config.yaml
num_hidden_layers: 8
hidden_size: 640
num_attention_heads: 10
num_key_value_heads: 10
head_dim: 64
intermediate_size: 1728
vocab_size: 16678
hidden_act: "swiglu"
norm: "rmsnorm"
norm_place: "pre"
norm_eps: 1e-06
positions: "rope"
rope_theta: 1020.0
rope_fraction: 0.5
qk_norm: true
attn_scale: 0.141
bias: "none"
tie_word_embeddings: "early"
parallel_block: false
extras: ["some layers without attention", "local attention windows", "shifted keys", "gated attention", "exclusive self-attention", "value embeddings", "hashed n-gram embeddings", "a smear gate", "an embedding shortcut", "learned residual scales", "skips across layers", "capped logits"]
init: "uniform"
init_std_qkv: 0.0267
init_std_o: 0.00668
init_std_up: 0.0267
init_std_down: 0.00406
optimizer: "adamw"
learning_rate: 0.00112
beta1: 0.95
beta2: 0.99
weight_decay: 0.14
lr_head: 0.0109
max_grad_norm: 1.0
warmup_steps: 590
schedule: "wsd"
decay_fraction: 0.625
decay_shape: "pow"
final_lr_fraction: 0.0
batch_tokens: [32768, 65536, 98304]
max_seq_len: 512
doc_mask: true
train_tokens: 456200000
max_steps: 7670
dataset: "wikipedia_en"
Each number is 128 + 32 x the weight over the matrix's rms, rounded and kept within 0 to 255. Layers, rows and columns count from 0. Numbers have three digits each.

# layer 4 attention value, 640x640, rms 0.0479, rows 411-639, columns 160-191
158119070087180138132185121069116099121170105110122080140105125105103202136171131166150086155150
139105130056086110118129186193110161138147105130146072165093158202134125160121154118135087153087
150110074166205132104130105160191197117130130114146086184188080194075101075198146148133173190166
143109120130076119142147177131150136097105140121147117117145127185145098119077149117137117102170
161120147189141201137165146163107114132103134098153120151172075139132182145139109171103127006166
127168137069118119158132106135090103121127109128090159100100154099149135138114124123121140120136
148118117182196064135107109185124166112097167131089081151174156083064060117163166132127141164141
152186103096134153147086092049150129081162134129120161107120150114131132060107146108171147064141
147112190128135110129123092135151140087132074091083129138139129104082174129141082098093092073082
174130144134116193137169155091184131105188126086193101099087104214121151089077170170183135081158
120151095186193159134153123084070060197135154164094146121193134065155116132151110145169165128121
102190102057102119128080111160130147049085120132130148117139142105131156069098101087161132140133
153106143092095136099102139136170134068102150136109144121135148201098148075079184097099120074090
112158107165134134146101141097126110150141150152126132098157118126135102127064155145135113083127
145081121130155143132127153148136084178107173114067122147166132148140091151168118091058070121158
123092100199106160113112179147077118143068153197130135078217086117107134081093113128146134067204
136107154153155158133150146139123109150115124139146105109084086172150147133123109175124077164127
124154085196104096128126127092117109125137156163079119112138172149052119106171162148164180106163
088176053080150126146096078051129096125120155108087173111137184054163150094117134097164170124110
195128107101140138138125114112189190138153133087154083182156150248070122109160099121148135111110
135135063086159131133129109122153183161142162139162107183109153165117096112158162142123156190119
100193125167173135148188085114116101176198073099139140108104132029176147160150073184170174139076
109132179084122156140149131107060095145108104156149171141071106092181159141141150160117144092139
101119128123193170134129176117163132149136125170149113129111104168101156110156110126117078200105
148161163124090061142118100168082137095071133126061160138126145056145148149122109096107157111093
175135119072125132099123173082096162145150130130151113196091154137118135128158145140106128191092
128149090114130145126095096055155114145130138149136138126138161110085112103163158119173122158159
134102117105144109125129110088164137085117130113132103152147144159091125100142147102129099162155
072138097180117076141081086175148188107094124139069114113173177110131097117097109147131166166090
119133135132041083143104156129117146116069157160074149119136172128157084119042186104152161107108
154103155131164110131176139092119143164136129126140144180087114134184081177107155188087151079093
151103225116104109118128078178105102122094134124121156104173109079135099157121168070095150086136
114128084094166116154105117117112137139133165130038121114124153079118157107182108128152146165120
145133110130138133136056139180127158121132113104107122122148118146100091123142128088118133167173
116172120200105115144135124121141115154135123114129153064095124131205133152082125156167143105073
114138051063107112140098102101126161063111136103137123129130149120129165084073117115144084106172
130114108146174161115119126089202172148205165168179132168126133128087113129150112136074152085112
109083149124153128142164114151159136127132117099177105124165149140122074131216086139067098083170
197144104154164167097138128139062140174124060102021113147136135107147142131073130089166153126125
128118105146124130078133129070138129110118182140122132139071111088144150152111135081197178134108
096132041151124090117114131114130125127144152147160132076109119144118118154096101154135137139133
153150105161101212092148148148151081127133148149102144076093160154098143096137093174157159153135
111149070080126156099114118141081168182133164135142142119131139108156125120132182188156134142118
132114112142172091160104097095080136179146101080156135119130118130190120156188113118093098098186
122028129140063098126174112107144186119092157112143106143150101119102164152115099055099120010211
113092184133072103143152137123199133139173083112210139084113166097103152108191138115159093137167
101180122095131096111138138136128145172168114149121124093071132092128113127073115148171134201075
129082082139063130126147100141140140128154157089133151101113113148116187118146161152095143145154
137135172114182124142164144138175135122152110121122111122103154140142117093122077138155116135111
112145149135172150150107144084178117121145156154209140151098126154104111074095124204055119127140
109156162132196113160118171112142093160092132095130134153112128128136095162109138140113136168140
125111043131105139157144125071141076150089132122184123107175129145089133140133169125153151066248
113160073104160121148114104104124094148159060157108097126159126153106136152133083159184183109133
129076139148095134101137138142110116136088135138163143134163137146112184125139166093102081111126
090094100121140085172201117154143118093101158122148119138199079154127146126182095121042097040182
134137161112146139168142154147117130125162126107079126118107108096148121104094126166084125110127
135105133151141144128103111157157124122159112100155126122089101129128130144156151087093121213123
143185094124165126106106128130059135171115104138127097128154145151137164132123159156187126141062
112132122149173144118128168066149135151130057150063166127055102107139130114108138118100116108197
174103066169112072148092095127145107167093136139205095118121079204096116141118105115125116128197
104042166132163147151133182111102142145094087127143148141010132159098162070158108153089073114139
133185100082090127129121108102203110127186148148050116160105071085144130156064095117134161164085
163144124105167127155085128151062133141133108098118126134086134119131111069128215192187162154085
062070137056143136106150080057136169120122169160166139164096104139148137137135122114152101036172
112116151117100146118086146137112144106114121119191123096058179116159122119133174082103120157163
058218143114128088152109154141062162144143066172160130120136124079153085108146087123143136123036
069164111123218149098109135144189114145123169141150137170057118176054096228090115074064143208172
135103075104138121141090105156159096121107198173141110132069184150049109178122162128139158166165
132123138137171143127153146136127115093095110127145111120141157133130107135162157158131108136096
122109172101096053113185084172255161127165170187255147118098113165096095168183123102144124150072
143127185136104072133155080153178156161135145097191142163113118141146167119109143096171157176114
164119169167150122139170133170121122145093083103089136110187166118154129212143064103076148103155
139117071116173155128190087079122121077113154149129128158149065121175101121095196106124169103102
119139115116116137110209101086153147082098174162166165142158110151108170120128101119192129078087
128143176172134125106139102078104131129110118121182153129142105063139172127191130127154164164115
100094122103112132132156114134120116078108138123140146109166110155127141110178125127084068058151
152143156073131134133164144147175102168109175100086124185189142123162099127113125188131126139167
133115149179115158089210151106165122150102195159115135139210081158118145144165083159123133047140
114152109107113140094144091103105106131162152082144147137191168124098140152182179097167131087190
154166094146125146124114172191126105080149080152090147107105146108126087118105037152107126134050
158093105147150138129132133144128118109050132136154130139107142148160159130101153146094137137110
120173117086091138134102100155071067115102158061170128136135118140122132127140140115100182140133
103083102114064152115123102134118137124129172096135163129136164103136182128136196141162116181139
136126143074217172131171160167119114156101103073143153167135179136164146131110085130120113163128
151166121094200198120140093084140101147105184075171152142171132147119149147114156149106133133130
112146061104100137142086154141061124089046076127092119103101173118196056115124176140109089152160
093116069122170146122065201107042135193089130150142122092147138164145122121151110134104117131126
143110077102052156118146081122107115082127163135134185054041143098133159118140172163152144167109
095153158125182142115163133115212117108150075094156104128101159127133096184179089145151120245076
117119073114127205105159163119073126077099138133142157079106174151101167128185083177137078055165
132165152139146081157125159135139154127148105150089130125065142142128101116091124152168146142102
125105176173186071166098152105136113136144098138134095116168105122104113122101079112073083074166
173163211163117110109104101146078142125144074112080106117083170093170110131136132118213180151085
104125169104071111152143108111190150141143128080164101116095143155145161186132087065140062098159
123159113148159151111157206151146089161195122146072126162232169126076106131124134120122125142107
162139121144097127126098092111117154126157118121110129125073121075163123065086134095210172109128
119197104158111165137138167101155109082205147152082143065092119074117123087099114171117156137084
126148159088196104153138132120170099124172158127135135191132106117108157101107141146131134167091
079153164122033143125109125114056189110109132119090119145135117067099123132118104093129158100111
121153091146217163097158168093128118133194086106165135054048117129127126088108072163120146171128
133088144150063144126101116131097111141160126105136161102127114065129146114150166103132140111165
169196106095127127103167181168120108203066118057179152160110114198115079141139184053076161169141
134103129131137217106165162174127126107099086100164161127106139105165117113101134135067139154143
075069137118097146112073094147171143141119101069148149136128185094216113128162114064105137119141
147147094154094155113147169098118129135105153127154139126142107190199158115138115090138137144128
124123148103109168143144136115105053191081105143104131098065155105145125140104075117113105099114
159203080076105055153184156072134093095148135133117135126073139146091134154101160146091121103105
129108120166160147098079122114057167068167115183092131104168110135086121117081137089140108157158
090125181153136086072055163082130171000183135174083085108169109139145190098092179086084112126085
152127124176101071158181151068131078146123117149186153101127053070059119135141153140093190127126
103174136148179087129086177088069161138115117167100134083115082152096134164151139049164104118095
145145166156123150135091110174161092072140114077125132148119127046143134119156131162137147157099
137079037142143115134131118142118157141082151131065145147124078110192190092136119147170158123153
086153118086119186109123147145103174085153095155103120112082130113175124164105197109035084146105
177105052104062160086149131177097127203051071128202103139196115092153071123155159152146134189166
074224169126151128155106170114153093104146117144121149065110123151139109138148106047168096113080
106149185182194092141076156109157153021163133123126141108160130145114176171160136080132131114100
153167157158161144106151203167125144114104144083066168128106166179152157153151143073183174111097
139141149144090129131118191151169096136131119151138144132163165167110065125129122112090191151086
120166127172135098127106147132147133049129146161128145124093197152196108183154158084137139076137
162155150175128110106150173129157109131133131085183126138101192108156182116146179087134155102094
129126136131130067118122074140130132099183158164130127132165063084116130116176130090099122126137
107150120077176104229196134093114154130151070107157182119120078073137140122127166109118122118144
077092106169066099188120069066145086094127155126109135137138088105189144130125113073151141076103
100106169146073161148126097035218068091198176151101185131144146092154125097121177181118132056086
195109108158116133071089174178097170212115175187143140058149122135136096122165134083154150142154
143175069104136066098132163118121129113144191109143168129136092106078147100146147111119140149092
162068145090170113162202092142173103056078130058136164182116152138167155155138171125147130117187
094109156087103170208140059175129126161124125046101147157103178114175120153113071174128112169140
072149085122166126106111137092125110063119171133080092113116113115084144114106136157138116180063
136117170117087140173147109146125097139110114123148139081179141074137113217200102123140128127183
075157158108175115195071113117087140055152108199092163088107136166153127169084130089103118150106
125167151146173149128089168084107143121139112135132178141126071232086142136079161136115202186124
120136069060094201107185094113108087183116140104099081133143127085111137134152076160167143104162
108143095109131094140164097148116075172135122077122141133117102103109134194197136127188170119089
129081165065115118147158043187185157097153145153178146117137125072131067124177160119038060131225
122177119153099137098107131062120093112120108138114134117130075122139111147107144096134193105115
057085145171086139168193135037104057150132163130064168106137160047164151133134104105172176117121
135111174108123142120122128129132184161150138137113153153141154135160071126131113126134100129196
134137108049201170088211165148122128133115130053196152165083166171173175127153117138075104148170
130117160117097049084077130091099132165149127082148124175103100162124182063118081097094077139107
139187179155105135093078171162085186115143158122064123111145094073124136092140156030149129118132
166057145154123124148144081117127168075143152160106135100169123161164152148142137107100091116142
172106078149099080037120161134141164165085140102129140160166154090133113126163168159138155118138
215125132223113188161103119097132151099078147120174132106114165113133121143108123141157074103154
103103134094080133123136083161062081164138120109073152120153101061091196088147058186141156107076
076186104125179060089135231109150138169133155090127157160087147136153122114163159131162174172030
074100178141114170186077120089084116011136096138137077121121094153122140147052130129076114116143
170113149195089112120099165135101165168086134204155152063159110127098096122103133094154177138121
117122128093149161137172070149143107097194124123105098095149129068161176156162145192137111146145
111115100138144132156121137097116152160157109154082143101148091102200127091103168124092105153131
077151148148080103156072135109165154093095106117099106079128170113086175150088105127125165115136
212114166182043124125057149168093114161105129180150148122119096144064109150105132054092190106175
128168075071155142103152100180110151121134141106141123164103130156125122114155085146120111155165
168096096090122090100118106134074105154099184109114075169123066122044146112110138148165146136188
149159130125202186200139121124078085104162189146142153120089142153117125130099107150215156159136
131097168165055174132129119129130127142140093161163167128121105081164074176163150113103150099224
153120118173125203088096192102058167204118129164214160128153069129096069127122165069139153166199
088208090089163134150156162090113114104099108115153114128063124151096085139117077188180186109083
030150202120127079114093141096144136001138096124072123120193177115086140214128183054075166142166
173135080099068035122127155110099071134113174171152122174123128169082095136144152071185172021119
089118179195133162160129181096086047135150157049126177141043116138134199127079074102160220058066
137111091144145116128044140104114110088176147205122079100159081113061139089104132167124097161140
125061170113109119198173043115134086111080155120094107119094082158136158151156118149156161127156
104151122117143151115070149143133121105120116161102104135144115117119111117122134141150103172018
148116136175109159095111131186128104119158147124130124104115143134096149103183107170063120106157
199115180104081162031107130141142141090106167137224113077174114111089143104209166119131087097152
110128164147163104182143204120105103117187133123119109144118122124111134154159152172134097081162
162195148148092134139098155091136189145152212135152103164209145157107154082100117167134086083131
118160069108072057160091131057081151170146052140128130122118168080196153151133059109142180147062
144124166132103173079139188159106135169062085072140142095098120192155141170145144201074062106135
124167164096175136166132180101231080126127125099063109070164137095099109107151209143179123127137
081173049148100098168099165118106168110113140161079103156126139148112072103012136152185115141156
152164098114060093119126198138124105172108106070111081115148123084088120136174133155171177083107
139135152172132163111144130093136095138120149079174119130091105128119111147157114188174190153144
131149098159081112138148115151138132144104149133077056161163163088079062106076107146163177071136
190103104174172148139139186146147141138138092104117078135137212119168111112106168072091144070124
137141155069126069135146097169112119126117093109127124165169126139143107141116118109124151124160
096090096185077200104190114065122149180140119153091122087122069165128120101169091127122170052157
082146204179154213133112115163190123081153149139093099159103158131121127159141157111129143073092
083111104077037105111092170142128190124174121227141174172114179164099134117118153194108154115133
117068073079145136134051124198123120092087084131152149085137161116106082128087127134181123145137
102062137095141052145105171164088169149111138143151138186144152169130077138076122170163157072136
112149129100071104148096148170131128106179129164111155148142186084078164144070114099159080132087
163145118172120136134239183092127174180156158111122102096112140148165138116135169136094138103148
121080074115094104120059184192099167102152164183147117156122092108105138110076149109124091086155
118119164134166147105139098107101095137139115102120138072087130110106108108187131126116106162075
144092040130158071129123131115111095114083082129070132060209087113138119153145167148156148094166
101109111126148109081157137158146144155131105117124138082185151196116126115200119105101106129076
108114097093071095103101156125128121132106101130179130212133172154183161129096161162098121123069
168192093110162199120125093152148106133130102118127153033161135090186209094135104072109166149083
165147187138089154087138091108108098160117163014130108143096094093106136118186085124104121120095
156171086062144071160124069135083140126098157117130149146164049194175146138144156133184163137174
113109117130169133131162106130088145123127131129134125134095138173173164152109123117108117151125
120110077129124096181126139121169092126114118172086126102112141117106153106115159100182132119151
128147155137183148124090115129092137126094128205171137166130138149113145149074100132105135204114
095140074172104160166116178074137155154186110145068156087154182098138110152133130106096078180157
065066098123157138172065112119145121047107143134156175070149127068163155109096096108099138090142
106157171109094180113181163090088080134151104097185075152112120094080158170179144093099132118097
033080059099124147127120129169153104123152124107136123055113108126126159125188127095114181112099
118161150123042081157115090101137155129166160082074116142133161082122145113121139115184147056116
019166131124179156139148115067148115153094146081027078086172019195128146090158101192198205141153
171107184107161089121088184138069113106111123107186126102088099138122121155098145116080102134172
155075131155214111136115145144107087102099166107101136105124134109118119127134103132156127082192
146186124088124128143147149155163100102192166205160178105149119102137097124093119137076166073161
052113169130159129114135165100133151124123171135116099120133129140112087089076197124157080100095
153122145215165174145171084145116102187152149065074122128110119065184186146201101159060144178073
095121088166046109161136195045130160176189090167080157159071160086121148172166166188133177176140
165114108092103125168068143121111197139110137160163152088164130089145109100088169138165125150202
078100087147140095121088112112091132170184135162102089068179106120140122096161087216192131128180
105068096135091179108096100158100119120120171080034139118100116102141129123134138142130140062196
117125167139101126039190150128159107147170085150162159147067134127144175138172154097080121192109
080113164141092109146131221169055068124160127131137133201128131020093115160060181156095121084183
137164194144152126144099104088151085112148163131175181128151110149132181086097094130184156161123
168179165095159028142087110130129221094173159155138165193099174138184107118091134092094103162086
118109126075159150117128127152112105073113114117156128152143084163122086122135110117172111105121
175089128099120109077145121144144133115071132128159094077138103188097087102173150173187136121140
111084107139082151136094146156103156180066123095069071104145108152114132134147111142123172036121
203134079165169171066130128112140156148095175059211054074182129101142136088153116121140136143135
153118176113062147123061178135164108086115226158165176148168136144139120119086111177116107011125
181152134165149112115170138119101129194168155093106168084159148100170185145160149169084130202101
096153067134133157136111108128140146175122158083123156104158145093133103121099117062120133121106
149119079132121162073176026058203100175109093084175110122144094222197092087165122142160167145137
190108121159162145109087173147131153089113159116142094078096123120146162128126144118100081143121
186094134115204166122111123091185140091155044110134191077062229058151117142129102126081128153110
088085131139155179138098036101109074120165155145198183113122077047132110129098076111139151118115
169181142079178113121128138098102173163131123120136147084153154075202151122154153072122102147073
059089089133102082149082096103109129137139112205092161101119147110153135169073112076176117105120
180172197089131141103140113080188119136134140112203155140162114123143085124089187063115137147140